python train.py --norm_eps=1e-05 --positions="rope" --rope_base=1020.0 --extras=["some layers without attention", "local attention windows", "value residuals", "an embedding shortcut"] --init="uniform" --beta2=0.98 --schedule="wsd" --final_lr_fraction=0.0
Each number is 50 + 10 x the weight over its row's rms, rounded and kept within 0 to 99. Layers, rows and columns count from 0. The size before them is the row's rms in percent of the matrix's.

# o: layer 5 attention output (transposed), 1152x768, rms 0.0278, rows 849-895, columns 224-255
# v: layer 5 attention value, 1152x768, rms 0.029, rows 850-895, columns 224-255
# q: layer 5 attention query, 1152x768, rms 0.0303, rows 896-949, columns 224-255
# k: layer 5 attention key, 1152x768, rms 0.0305, rows 896-948, columns 224-255
o849 104:57 44 44 38 45 47 57 56 52 45 76 41 54 47 38 52 49 24 64 50 43 48 59 66 54 34 43 54 64 47 30 51
v850 094:32 44 56 68 47 47 45 37 53 52 56 47 48 54 47 41 47 47 66 46 37 64 53 29 44 37 52 46 51 43 51 55
o850 098:51 45 42 35 53 55 61 56 65 64 66 41 57 49 53 52 42 56 56 40 47 63 52 63 40 54 57 43 64 50 52 50
v851 089:48 51 42 46 60 58 41 47 53 52 57 45 56 54 55 60 46 28 50 61 48 59 49 52 45 36 54 41 37 45 50 78
o851 093:56 47 58 49 40 32 35 23 48 46 48 60 29 69 54 48 58 58 44 51 39 52 63 48 48 63 36 54 42 39 55 33
v852 091:32 50 41 43 54 56 64 49 48 63 46 61 53 57 45 44 35 44 41 40 50 57 52 53 44 34 19 56 51 34 67 47
o852 091:53 65 66 52 50 30 39 49 46 42 40 48 51 52 62 40 70 41 53 48 52 46 56 48 38 66 62 51 47 60 36 73
v853 092:49 48 56 41 61 33 33 39 49 45 67 36 32 79 47 47 48 44 74 56 36 44 54 53 56 59 47 44 49 38 54 37
o853 099:40 43 53 33 43 60 57 55 47 40 55 47 64 42 56 29 45 47 51 57 54 47 59 49 65 37 41 40 44 49 44 74
v854 094:49 47 38 51 46 42 53 52 48 63 58 45 45 62 29 50 46 47 39 57 39 33 61 45 42 42 33 50 47 33 31 53
o854 091:50 42 54 55 56 55 53 45 48 43 50 36 50 35 64 50 56 43 68 45 45 41 33 44 44 51 28 43 55 69 52 43
v855 091:46 47 56 60 61 50 46 44 73 42 49 63 38 58 52 39 40 48 49 57 58 51 46 64 49 48 26 30 57 42 32 55
o855 090:51 44 39 48 31 30 49 30 48 47 58 60 48 56 33 54 54 58 56 69 41 57 46 47 40 63 56 52 49 51 59 42
v856 090:52 63 61 66 50 36 40 67 48 70 54 27 50 62 37 50 45 59 62 47 49 59 42 35 29 42 51 61 50 52 59 48
o856 096:61 48 51 45 72 54 52 37 61 41 63 43 45 60 55 57 61 53 55 54 55 36 39 50 60 55 50 36 38 42 36 47
v857 092:41 70 39 42 41 44 47 50 50 54 40 39 43 57 36 41 36 56 44 39 43 35 45 59 47 50 42 73 62 67 38 65
o857 100:51 36 57 44 48 56 41 75 67 50 55 54 40 58 55 64 58 26 39 49 37 46 38 38 40 51 32 36 47 50 57 41
v858 084:41 64 62 61 50 63 46 39 43 43 40 52 44 49 60 52 56 44 34 47 54 63 56 66 54 49 66 56 56 39 44 55
o858 091:40 49 53 44 50 47 33 56 52 56 53 40 70 53 34 42 41 35 49 71 50 56 56 41 55 57 56 31 48 51 40 46
v859 090:47 57 41 22 52 38 39 45 51 54 54 36 30 54 50 50 51 43 62 30 35 67 58 56 35 53 68 54 35 55 60 63
o859 094:50 47 38 58 38 60 60 50 53 44 45 40 51 39 57 55 57 66 53 41 50 41 40 57 42 63 36 57 51 43 24 49
v860 093:44 51 66 62 44 51 59 54 37 58 54 51 49 40 53 43 68 65 46 49 44 64 44 62 45 57 43 66 46 48 52 47
o860 097:50 58 67 49 48 43 47 43 46 51 41 43 68 46 32 36 42 41 63 51 57 45 75 58 47 31 56 38 48 55 46 47
v861 091:39 59 53 75 47 66 59 41 37 42 33 57 50 63 55 35 36 42 58 46 35 39 58 42 59 58 34 42 40 46 45 45
o861 090:46 50 42 31 41 45 55 64 72 68 58 48 43 46 65 56 56 43 53 48 38 73 45 65 36 47 51 57 56 59 51 44
v862 092:54 44 53 42 55 48 58 54 49 43 75 65 42 68 44 51 35 58 72 50 31 54 53 52 43 48 45 39 51 38 51 47
o862 092:38 45 39 54 51 44 50 56 47 54 28 57 50 41 53 62 49 44 41 41 58 41 47 42 53 58 42 52 49 55 63 58
v863 099:54 45 51 32 54 35 72 57 60 33 74 53 54 51 42 45 51 38 62 43 48 35 55 72 39 48 48 53 36 48 54 32
o863 098:37 56 43 65 44 57 55 53 45 40 28 72 47 40 61 44 48 57 34 38 45 32 52 41 72 58 56 52 45 46 49 56
v864 093:58 55 49 47 43 38 43 55 68 63 68 39 40 59 34 50 38 56 45 45 42 39 68 54 56 35 64 62 58 51 47 53
o864 095:45 57 29 48 62 59 46 62 43 38 56 57 50 47 48 51 52 49 31 49 62 44 56 46 58 58 22 49 52 47 44 63
v865 090:48 44 43 44 49 46 56 52 57 40 69 35 39 48 56 47 55 52 59 46 32 53 50 45 40 61 39 51 54 45 54 35
o865 092:30 59 63 58 43 57 57 45 35 51 44 31 71 45 44 57 57 55 51 53 39 48 57 40 48 49 54 42 21 69 23 49
v866 090:46 58 41 53 54 53 61 57 46 59 42 50 52 45 59 42 39 57 61 60 24 48 44 42 65 44 47 36 51 39 58 61
o866 094:62 40 70 36 42 45 64 66 59 49 40 53 55 42 48 35 51 53 57 53 56 65 42 43 47 51 47 71 64 61 71 48
v867 091:56 66 65 42 65 61 55 40 24 46 80 43 56 45 66 64 73 50 47 64 46 36 34 51 55 51 45 55 48 53 54 40
o867 096:62 32 56 39 42 40 58 57 70 47 46 49 68 34 52 48 56 42 51 67 45 69 57 48 57 66 63 49 45 67 23 58
v868 093:64 52 49 50 52 48 63 33 48 39 56 36 30 43 51 56 26 60 39 52 56 37 56 52 52 55 54 54 38 39 63 57
o868 095:55 54 32 58 50 49 32 43 73 50 55 42 45 47 50 57 61 38 33 49 40 48 51 56 44 64 54 55 54 47 49 49
v869 087:48 48 49 40 57 60 57 55 53 54 38 60 47 50 56 60 57 41 30 61 42 50 42 36 37 38 47 49 41 45 34 45
o869 102:41 66 47 42 48 27 63 27 60 48 52 37 58 55 38 43 56 52 51 41 23 52 52 69 59 48 46 54 43 64 34 50
v870 092:47 51 45 64 50 40 44 52 46 22 49 26 47 46 68 53 55 39 60 51 46 68 46 59 50 49 62 56 56 51 45 35
o870 097:63 37 53 47 54 43 46 58 59 33 58 56 46 73 40 55 55 34 45 46 55 52 64 46 28 49 50 45 51 45 64 58
v871 089:51 60 50 53 72 51 62 53 51 35 45 56 56 43 49 43 55 59 36 68 56 50 44 52 70 35 45 44 37 49 47 48
o871 097:36 46 60 45 50 44 30 51 59 66 64 37 60 22 46 56 42 53 39 61 41 41 52 52 50 47 25 48 53 46 58 37
v872 091:56 50 47 48 44 58 55 52 37 67 47 55 46 50 62 46 56 53 48 48 40 55 50 57 54 57 71 52 60 59 52 46
o872 092:44 46 39 42 66 54 37 72 69 30 49 69 71 51 56 44 64 48 49 74 62 54 48 45 47 35 31 39 64 42 37 48
v873 094:55 69 40 34 69 54 64 41 36 44 59 78 58 50 43 44 68 61 44 46 40 44 63 59 55 33 45 33 56 38 66 66
o873 095:57 33 48 56 48 46 49 53 45 62 47 41 52 51 44 32 57 42 45 51 51 35 15 46 41 48 48 56 47 59 74 61
v874 088:44 50 61 45 59 55 62 33 26 61 44 55 43 50 49 55 58 43 47 50 51 63 50 55 49 75 58 38 42 48 58 64
o874 095:46 38 39 55 72 56 53 57 62 57 43 48 48 47 52 57 65 59 48 40 74 48 65 53 48 54 47 59 61 45 24 56
v875 090:54 54 47 58 55 39 49 30 45 61 45 63 57 36 38 58 23 35 36 40 51 35 47 51 65 42 37 30 50 49 54 51
o875 096:39 49 36 32 50 40 57 61 48 59 46 65 48 69 57 52 69 31 52 63 41 71 49 36 63 40 58 49 41 49 59 67
v876 088:48 35 56 43 48 42 65 45 38 66 62 67 35 44 53 43 47 41 51 35 52 54 59 59 49 41 21 55 48 50 58 59
o876 100:43 60 47 38 54 43 43 56 49 56 31 36 49 40 20 56 58 61 41 59 51 39 65 60 44 69 46 68 60 46 46 44
v877 086:46 65 38 63 60 55 62 50 49 40 57 58 46 48 32 44 46 39 49 62 56 33 80 55 58 55 55 52 51 31 49 54
o877 091:61 34 59 50 56 45 53 48 57 37 33 61 31 58 56 48 66 54 52 65 52 49 27 34 40 61 49 48 43 31 51 73
v878 093:46 53 56 49 66 64 59 51 53 49 29 84 42 26 68 43 18 61 59 35 61 58 39 43 53 57 46 38 59 57 50 51
o878 105:40 62 47 36 37 45 50 58 53 71 38 50 38 72 32 48 71 34 35 58 40 51 59 67 47 63 53 58 42 32 64 45
v879 094:48 47 62 42 44 58 53 43 52 50 77 48 50 45 44 54 55 52 53 45 51 58 55 54 54 50 48 41 62 52 42 64
o879 092:53 45 43 78 29 35 58 52 53 49 47 59 42 48 43 50 45 47 47 73 63 59 42 34 50 74 49 62 56 55 53 51
v880 091:48 38 29 21 39 43 51 58 59 68 58 63 61 51 43 53 60 38 44 52 51 43 42 54 45 57 58 53 56 32 48 39
o880 097:48 68 59 50 51 65 47 60 48 55 38 65 38 43 56 46 48 44 32 46 38 41 45 36 51 58 55 48 47 57 71 39
v881 093:40 55 45 49 45 54 75 61 37 33 57 44 60 38 62 42 27 47 44 51 31 40 58 52 52 56 35 46 62 49 61 48
o881 099:52 75 55 50 55 51 42 47 56 36 51 30 33 48 50 49 60 37 41 49 46 63 44 47 48 65 48 58 61 53 51 40
v882 089:48 58 54 52 45 38 63 59 47 61 51 60 62 42 43 52 50 60 52 51 42 44 49 59 41 40 53 54 58 45 61 45
o882 093:61 56 48 59 56 52 44 47 59 42 42 52 48 53 59 66 56 41 49 37 49 61 48 45 44 65 68 62 45 56 37 44
v883 092:50 37 37 35 54 37 80 53 56 61 58 64 58 58 61 43 53 62 72 54 40 37 52 64 60 29 46 60 61 39 61 58
o883 099:46 58 61 73 49 49 52 52 60 35 53 45 67 40 61 49 46 55 63 37 59 53 34 40 56 53 34 58 47 54 57 50
v884 099:41 43 39 59 47 50 61 36 39 56 56 42 59 36 61 41 55 54 43 58 38 53 36 46 41 31 54 67 53 51 52 51
o884 103:52 59 55 41 43 48 59 60 58 57 44 67 54 70 44 62 35 59 51 27 73 55 66 52 50 59 51 33 56 40 49 61
v885 101:41 69 49 67 47 55 68 52 28 45 38 54 50 28 68 43 51 54 45 64 48 73 35 44 59 37 32 63 62 51 54 43
o885 098:47 36 74 41 61 37 48 49 56 53 53 54 44 71 33 54 41 43 55 45 63 47 48 62 26 52 62 40 64 36 50 43
v886 095:46 42 45 70 44 53 43 61 54 55 38 62 51 35 37 56 45 68 58 60 38 63 47 52 47 51 58 43 45 46 58 53
o886 102:47 57 58 45 52 51 45 44 59 41 63 45 48 45 56 42 50 53 62 27 59 37 43 66 46 48 49 56 40 44 46 49
v887 091:55 57 56 41 46 44 63 61 52 51 54 30 43 52 39 47 59 53 46 60 28 51 62 56 33 56 68 56 54 43 62 53
o887 096:43 50 57 49 48 47 58 40 49 68 41 59 63 51 55 52 53 73 49 56 44 17 35 47 58 48 45 47 50 51 41 39
v888 086:52 44 66 50 66 49 37 22 65 46 45 46 51 52 47 43 58 56 47 48 64 59 57 34 52 68 59 55 57 59 35 47
o888 099:61 55 47 39 37 46 77 60 54 48 41 65 58 45 44 61 39 63 72 41 42 39 53 44 60 33 59 42 60 63 45 47
v889 094:46 47 60 43 54 51 36 51 66 48 42 49 58 68 46 44 62 58 67 51 45 48 64 44 42 37 74 43 46 61 50 50
o889 097:61 59 48 62 57 48 57 40 44 48 53 76 62 42 50 59 47 55 60 45 38 39 37 40 56 48 48 33 54 48 43 56
v890 084:46 39 56 50 34 65 42 46 51 45 51 70 46 61 49 39 35 71 53 48 40 44 75 56 45 42 63 51 50 54 58 39
o890 085:56 57 54 70 72 67 55 50 44 33 59 43 55 41 44 45 46 28 56 48 45 42 43 76 72 35 39 35 58 80 52 41
v891 088:42 59 67 61 44 37 34 52 51 38 49 63 36 56 55 42 46 46 46 39 53 45 50 67 47 38 34 28 46 43 53 49
o891 092:56 47 54 52 48 43 60 54 46 56 54 43 29 64 40 59 47 62 45 62 52 67 45 26 51 46 50 51 40 51 34 46
v892 094:50 39 62 56 55 49 64 42 57 45 50 58 47 31 44 35 64 50 52 45 60 52 62 40 55 52 48 43 49 51 51 53
o892 095:49 72 34 61 51 45 40 64 38 54 46 44 76 58 40 74 59 35 51 41 43 52 44 51 46 56 48 48 59 40 38 51
v893 090:46 49 54 33 62 38 54 47 65 51 69 47 62 45 64 44 54 43 51 34 36 49 58 44 69 59 38 41 61 49 73 53
o893 090:49 65 35 59 50 57 42 59 54 53 37 34 52 52 44 49 33 50 37 59 57 43 48 40 42 59 51 48 36 56 57 55
v894 101:47 38 39 46 44 57 35 41 58 68 47 46 53 50 53 59 46 56 53 72 47 44 53 54 43 56 66 41 47 56 48 42
o894 096:47 55 55 48 44 75 66 50 55 54 57 47 51 52 51 40 70 52 62 21 52 57 44 47 59 39 52 64 40 52 55 39
v895 098:47 53 44 69 43 55 46 46 61 53 55 47 60 31 43 51 43 56 51 59 41 64 40 43 52 27 66 59 52 52 60 41
o895 098:62 51 58 26 55 37 31 55 53 60 60 57 35 67 54 52 45 43 41 63 41 48 48 53 36 53 66 42 51 53 59 68
q896 069:36 42 43 40 30 42 47 70 63 28 49 55 49 75 37 53 40 58 55 31 62 28 33 51 38 51 71 26 46 52 47 47
k896 083:60 48 46 39 54 39 55 44 41 43 46 51 53 46 46 50 58 45 58 41 43 30 57 54 65 44 70 53 63 60 37 51
q897 077:56 35 52 46 49 38 29 67 62 54 61 40 43 59 59 38 37 42 53 48 39 58 60 38 60 67 42 53 45 72 52 56
k897 088:45 56 45 51 63 45 40 46 68 50 37 57 54 37 38 57 57 52 48 66 52 60 48 49 37 48 70 26 61 53 56 50
q898 093:62 53 50 46 45 60 56 54 46 58 43 59 54 63 48 33 43 60 57 71 31 50 63 77 49 74 45 47 52 53 69 67
k898 088:44 54 49 51 55 72 42 42 61 68 43 55 47 57 48 69 39 66 41 59 52 55 53 44 44 29 59 42 38 53 59 51
q899 077:51 32 54 56 54 49 52 52 40 40 52 61 50 71 45 50 43 60 70 56 34 55 53 54 44 43 44 31 53 57 38 40
k899 080:45 44 40 41 59 71 22 48 60 54 50 27 46 36 47 35 36 34 63 67 45 50 69 53 71 71 43 81 41 45 45 39
q900 089:53 50 37 52 58 66 55 51 45 57 39 60 49 45 45 69 42 56 66 51 42 36 61 55 52 45 34 43 38 43 59 69
k900 104:62 64 48 59 50 48 61 39 37 56 53 40 53 32 53 44 49 43 70 53 51 49 61 30 52 57 28 50 51 58 62 63
q901 115:14 57 50 47 54 38 38 49 54 48 60 51 41 58 39 49 61 50 48 49 56 62 29 62 43 46 50 56 59 54 48 30
k901 110:51 56 65 61 37 31 67 53 44 35 53 44 54 48 49 61 64 39 44 37 64 55 43 42 30 47 62 65 55 52 24 53
q902 106:46 62 53 47 45 28 41 48 53 45 66 47 61 46 51 41 59 46 38 50 58 69 27 40 43 52 47 71 63 57 45 34
k902 106:31 47 43 27 48 44 64 64 62 76 48 55 60 56 40 51 40 52 48 53 40 34 57 55 49 64 66 45 55 62 55 50
q903 144:68 55 56 36 54 45 45 54 57 45 57 35 57 43 66 45 67 46 46 33 44 58 54 35 43 56 58 70 61 52 43 57
k903 124:70 51 41 49 62 70 42 46 44 58 51 50 27 35 53 46 21 52 65 58 44 38 59 40 59 54 28 33 62 50 58 62
q904 163:64 63 54 36 53 34 46 47 58 43 68 38 47 47 57 43 73 39 48 42 44 54 47 39 41 59 60 63 66 56 31 51
k904 131:67 64 49 49 63 49 33 47 37 38 50 55 40 44 55 39 36 48 52 47 52 49 36 36 47 47 27 43 66 52 59 61
q905 141:62 46 43 53 44 69 56 61 52 52 42 47 63 47 48 59 49 41 53 40 34 49 68 53 55 46 45 35 43 47 59 62
k905 100:55 58 58 53 48 52 41 45 41 43 62 60 47 56 71 34 57 69 40 57 55 65 26 54 41 54 27 56 46 44 54 57
q906 144:51 51 56 39 51 32 58 54 56 37 58 46 44 42 50 31 65 39 43 50 50 45 41 34 33 61 44 70 69 48 28 59
k906 135:63 63 63 58 66 45 35 47 48 41 57 46 34 42 57 38 39 33 44 43 59 50 42 35 40 55 30 61 75 45 56 52
q907 140:64 49 55 35 58 43 68 55 62 53 62 47 60 47 46 41 63 41 50 25 40 49 57 38 34 61 51 63 62 60 38 54
k907 096:75 65 58 52 53 51 37 53 47 47 62 58 42 49 65 55 49 61 51 52 56 60 33 36 45 56 23 37 67 54 49 64
q908 115:52 53 45 45 60 56 46 50 44 59 49 43 40 49 62 67 53 50 47 45 65 59 51 60 59 56 45 56 29 46 34 57
k908 127:47 40 35 57 49 64 54 54 61 60 45 53 62 53 40 67 37 57 56 47 52 45 60 58 65 51 65 32 25 39 54 41
q909 156:37 40 49 57 52 65 41 38 42 55 35 61 52 62 50 61 33 60 47 73 49 42 62 69 62 31 55 37 42 48 55 42
k909 114:32 37 43 43 54 57 60 54 64 64 49 34 53 57 28 62 59 52 52 52 43 43 74 55 64 49 64 44 39 44 38 33
q910 091:40 44 53 42 47 37 54 57 44 42 55 55 59 40 47 46 57 61 49 60 51 54 58 60 55 54 50 54 55 37 32 52
k910 093:53 42 48 42 45 51 57 47 55 47 55 55 37 51 59 42 51 53 55 52 48 51 47 46 22 33 41 42 64 48 42 59
q911 088:67 51 58 42 47 46 31 50 53 49 67 55 61 50 42 48 34 52 65 49 32 64 57 44 35 62 42 37 63 52 67 54
k911 079:56 55 40 50 42 59 31 54 51 54 41 53 46 52 41 66 56 50 41 48 41 39 55 55 38 64 37 49 44 50 52 48
q912 088:42 59 40 67 71 50 45 46 42 35 56 54 44 42 67 59 57 42 58 39 71 59 45 67 53 61 50 62 46 51 23 46
k912 085:45 72 39 57 65 51 48 46 53 49 50 57 43 48 53 58 55 53 58 68 75 58 54 45 48 47 42 44 47 51 36 56
q913 090:51 34 43 52 53 47 57 57 52 42 51 64 36 58 62 45 41 69 42 54 17 55 46 48 43 51 59 47 47 41 70 33
k913 088:43 56 50 65 53 46 35 25 49 52 49 57 51 54 50 46 39 49 47 60 46 58 32 40 46 53 66 66 31 37 46 45
q914 092:64 68 48 50 54 48 51 62 57 47 57 50 49 68 42 36 49 46 57 54 37 43 62 36 31 44 53 52 40 59 59 58
k914 087:58 56 39 42 46 43 44 57 47 48 45 49 44 58 44 42 68 52 52 64 36 61 60 70 43 72 55 51 39 33 43 42
q915 104:52 35 52 53 66 51 63 36 36 52 47 29 46 55 60 45 45 69 33 59 63 64 61 40 49 63 37 50 48 55 27 57
k915 099:48 53 50 46 40 53 49 29 47 48 50 62 33 47 37 52 52 63 51 50 43 44 57 54 45 51 58 42 47 47 54 77
q916 091:53 43 69 53 28 60 53 56 55 63 37 45 56 48 49 43 47 55 64 50 50 35 55 42 49 52 43 46 50 33 69 48
k916 102:36 45 53 44 49 35 71 54 67 64 48 52 56 56 56 51 58 52 52 42 57 34 57 36 51 49 66 49 49 62 57 29
q917 091:38 31 63 55 60 36 46 63 48 50 46 48 38 39 60 46 55 34 57 49 56 57 50 44 43 55 53 60 58 40 49 52
k917 090:51 39 58 61 53 55 58 60 45 37 35 53 53 57 57 37 31 50 72 43 38 58 38 46 51 50 57 64 43 46 48 50
q918 084:59 53 36 44 42 43 61 62 47 56 52 57 60 41 60 51 38 46 34 54 45 59 43 52 43 58 49 62 67 21 42 45
k918 091:58 48 46 66 48 64 49 54 60 49 58 58 65 48 37 51 50 50 55 53 72 50 47 50 45 43 67 43 65 58 64 64
q919 094:44 50 52 47 62 56 56 44 52 47 47 61 41 52 46 51 53 46 38 55 43 47 67 63 67 49 53 60 57 43 39 51
k919 082:49 59 60 58 55 63 48 65 70 41 48 61 50 34 43 57 49 41 39 31 46 53 63 30 53 41 51 39 56 54 45 66
q920 085:61 51 35 38 64 47 46 39 46 41 59 34 52 32 41 44 55 59 42 58 56 46 47 57 43 50 56 46 61 48 39 39
k920 087:65 37 50 43 50 68 42 51 47 69 52 39 39 55 29 55 60 47 46 60 51 59 40 49 28 58 55 38 50 62 53 53
q921 087:47 65 42 48 62 42 53 49 57 43 48 39 39 47 39 44 61 48 55 42 72 64 35 51 50 78 49 58 44 44 26 65
k921 101:70 49 75 42 50 42 55 49 56 55 48 41 46 48 59 37 50 51 68 54 48 49 67 58 53 40 60 66 66 42 52 66
q922 092:31 59 49 63 41 53 49 47 35 52 43 55 58 59 52 58 33 42 32 59 54 46 52 58 54 42 44 62 45 57 49 52
k922 090:52 57 43 50 39 59 43 48 52 53 45 55 43 59 56 52 68 43 58 56 56 55 41 48 60 56 41 41 51 62 61 61
q923 086:53 40 60 59 45 53 46 51 58 48 39 58 59 61 55 54 39 50 52 39 56 47 51 39 48 62 51 65 47 33 76 66
k923 094:38 51 43 58 56 36 48 57 58 55 37 57 63 37 52 62 62 43 42 49 67 55 39 51 50 48 57 55 51 58 54 36
q924 084:52 25 49 45 43 57 51 60 57 60 39 43 46 52 53 49 46 48 52 45 49 41 67 48 60 52 39 53 42 48 50 70
k924 083:42 42 55 50 44 59 41 50 62 47 67 47 60 32 48 49 42 29 43 48 57 37 64 38 33 49 54 53 68 41 53 55
q925 101:57 52 66 51 52 56 49 57 51 38 36 43 54 43 54 35 57 59 51 45 51 43 37 28 54 46 39 46 55 63 57 40
k925 093:52 54 57 47 60 52 52 45 49 48 58 64 52 49 68 51 76 48 73 65 50 64 46 54 51 40 51 63 37 44 52 52
q926 093:51 45 57 67 52 55 55 70 49 47 34 56 39 43 66 44 38 53 64 51 47 54 46 38 51 36 31 57 45 56 50 46
k926 092:52 61 66 45 54 50 62 33 37 44 46 53 58 56 67 66 67 35 41 51 58 70 45 40 49 58 25 67 41 46 34 57
q927 099:45 40 59 54 46 44 58 51 46 60 44 48 30 61 79 61 49 62 48 41 50 71 47 49 43 46 56 51 30 56 43 48
k927 096:31 45 42 35 53 57 43 20 34 50 44 62 41 41 42 52 52 52 64 56 52 56 57 73 55 44 36 29 63 54 50 39
q928 093:49 25 42 51 51 61 37 50 44 49 36 44 36 61 52 52 51 51 42 52 52 36 60 48 67 45 51 61 41 65 60 61
k928 078:39 42 51 63 38 46 33 50 41 50 53 44 51 30 40 34 36 43 41 51 42 53 39 63 45 58 61 71 47 49 48 69
q929 102:38 36 55 53 42 35 43 69 43 47 38 42 57 61 59 35 54 55 49 42 53 47 45 49 49 48 41 42 42 58 61 48
k929 096:33 60 58 59 22 54 54 43 51 52 51 49 62 59 57 42 72 47 62 55 31 43 52 54 59 52 47 40 45 33 64 66
q930 083:54 58 50 52 53 45 65 27 29 57 54 54 46 38 48 60 63 57 36 58 59 73 50 58 58 65 48 55 40 37 21 60
k930 087:64 52 54 42 54 63 63 56 62 40 53 51 52 58 40 51 34 56 66 49 61 47 46 47 54 50 41 42 71 48 49 45
q931 086:48 33 26 71 34 62 36 52 55 57 42 43 64 76 44 53 44 33 51 50 59 32 56 38 56 28 52 47 52 45 66 58
k931 091:56 67 49 47 37 42 47 50 50 55 42 49 47 55 42 40 45 44 38 28 45 51 47 57 37 57 43 66 36 49 54 61
q932 097:56 47 67 38 41 54 44 53 45 39 48 58 47 53 60 40 43 39 70 48 35 55 56 60 32 57 55 44 55 56 66 51
k932 103:48 57 59 51 49 51 52 50 44 57 52 50 67 46 60 71 48 56 48 65 35 59 57 44 60 44 44 61 64 37 59 20
q933 091:35 58 38 46 68 58 43 42 58 49 73 44 50 60 55 40 58 58 39 63 50 56 50 51 36 45 59 47 45 48 46 42
k933 091:59 44 42 64 50 52 30 48 43 51 45 57 44 53 37 56 44 62 51 59 44 57 55 54 47 45 44 61 49 43 52 76
q934 083:53 57 35 60 44 57 65 46 53 44 31 69 51 54 58 56 50 59 38 55 55 53 52 29 46 49 48 53 61 35 45 47
k934 104:49 60 36 73 45 33 49 45 47 36 45 69 67 38 55 50 43 52 36 49 65 73 28 41 59 54 48 53 51 66 45 52
q935 082:57 41 42 60 36 50 56 65 52 58 36 48 66 46 66 68 46 57 66 38 46 32 47 46 46 39 48 62 52 39 67 37
k935 080:25 36 60 63 59 60 67 58 64 53 51 54 45 55 61 38 62 41 46 49 51 36 38 63 52 56 71 36 50 60 54 35
q936 089:33 61 50 42 66 54 56 31 62 49 44 55 37 41 52 54 62 44 45 40 74 60 45 61 44 66 61 50 53 65 20 40
k936 088:57 53 60 36 40 33 46 61 37 57 57 43 42 41 52 55 53 55 65 51 55 49 59 54 57 47 40 50 50 48 44 48
q937 088:35 57 31 52 54 61 37 41 54 43 77 52 36 51 60 61 55 53 51 67 55 56 56 48 53 51 41 43 58 48 46 42
k937 096:48 48 69 69 50 28 29 57 49 25 37 54 49 47 51 54 45 61 42 42 49 57 51 44 34 60 38 49 48 44 55 48
q938 088:52 34 55 27 52 58 33 53 48 49 58 57 57 58 45 40 57 54 54 46 43 41 58 55 49 38 69 51 34 58 44 47
k938 095:50 52 59 36 34 37 41 59 39 46 62 62 52 58 59 43 47 66 55 51 42 39 62 37 67 38 69 54 37 49 59 39
q939 094:54 34 63 62 61 40 57 52 47 29 42 55 47 48 70 33 41 73 58 44 37 55 40 51 46 47 39 58 48 42 59 39
k939 106:66 66 54 61 57 43 42 33 46 37 25 68 53 56 62 72 59 45 49 52 56 54 38 39 51 38 27 54 47 39 57 42
q940 088:39 42 73 31 55 54 57 52 34 59 40 34 55 61 51 38 50 67 54 38 48 42 54 47 63 40 39 53 48 58 39 68
k940 104:70 50 59 42 70 53 55 66 65 44 53 43 49 49 36 58 42 43 60 46 44 49 56 47 51 62 63 36 53 67 49 27
q941 099:42 41 50 34 54 53 63 41 42 81 57 43 77 51 48 43 38 41 32 61 45 51 58 61 67 28 57 53 53 39 31 58
k941 094:42 60 35 44 52 75 46 43 41 65 49 57 44 34 39 65 35 49 47 50 54 44 64 61 43 44 63 34 56 53 45 67
q942 099:52 52 51 64 47 45 59 58 62 56 50 49 44 52 58 41 48 72 68 52 68 58 47 33 56 57 27 54 42 54 58 43
k942 096:66 33 58 54 52 52 41 47 55 50 45 61 57 43 60 68 50 57 42 53 51 47 34 55 37 56 44 67 29 55 54 65
q943 091:60 60 53 27 62 48 44 36 57 70 60 52 44 56 40 51 55 41 35 63 58 56 53 46 53 62 44 50 52 54 28 51
k943 092:65 44 44 31 48 50 37 58 66 63 67 47 25 55 34 48 29 61 64 45 42 39 51 43 37 59 60 31 44 60 50 59
q944 086:64 54 36 50 40 54 47 78 52 46 65 44 55 42 32 43 52 31 32 64 52 43 48 42 51 41 60 42 49 51 64 47
k944 085:57 51 50 41 35 48 57 36 33 61 53 23 59 53 44 55 56 57 34 51 48 58 54 53 60 47 55 60 52 50 52 41
q945 098:50 54 41 45 59 68 58 22 41 69 50 41 61 63 54 48 38 42 16 54 51 64 52 44 63 34 47 55 47 44 43 57
k945 100:53 63 43 59 51 60 47 47 56 55 47 49 34 46 36 50 41 48 42 37 46 43 36 67 54 62 75 40 54 68 40 63
q946 092:48 53 65 45 45 64 72 48 57 47 52 56 39 54 65 51 47 55 52 57 66 63 53 42 53 52 42 50 32 50 46 68
k946 094:47 48 43 53 46 47 38 39 64 42 47 58 46 38 41 40 47 40 61 52 41 50 50 42 57 56 57 45 62 48 42 49
q947 095:58 47 52 60 44 57 55 36 42 58 55 42 46 58 43 56 49 30 63 60 47 37 57 42 52 50 52 48 47 59 50 59
k947 093:43 53 27 59 56 65 55 51 61 45 46 51 55 59 48 54 42 57 49 36 48 59 54 39 39 62 61 49 51 50 56 48
q948 089:50 37 68 46 45 55 63 79 60 47 26 44 53 53 63 38 47 47 58 39 52 51 36 66 52 31 44 59 51 52 60 45
k948 094:40 44 69 63 50 57 68 43 46 55 55 45 60 44 56 38 46 50 41 60 45 54 46 49 59 57 45 67 54 41 34 30
q949 089:47 63 43 56 65 42 46 34 51 45 69 55 47 45 47 44 48 62 51 59 33 62 62 59 37 48 61 49 47 50 43 32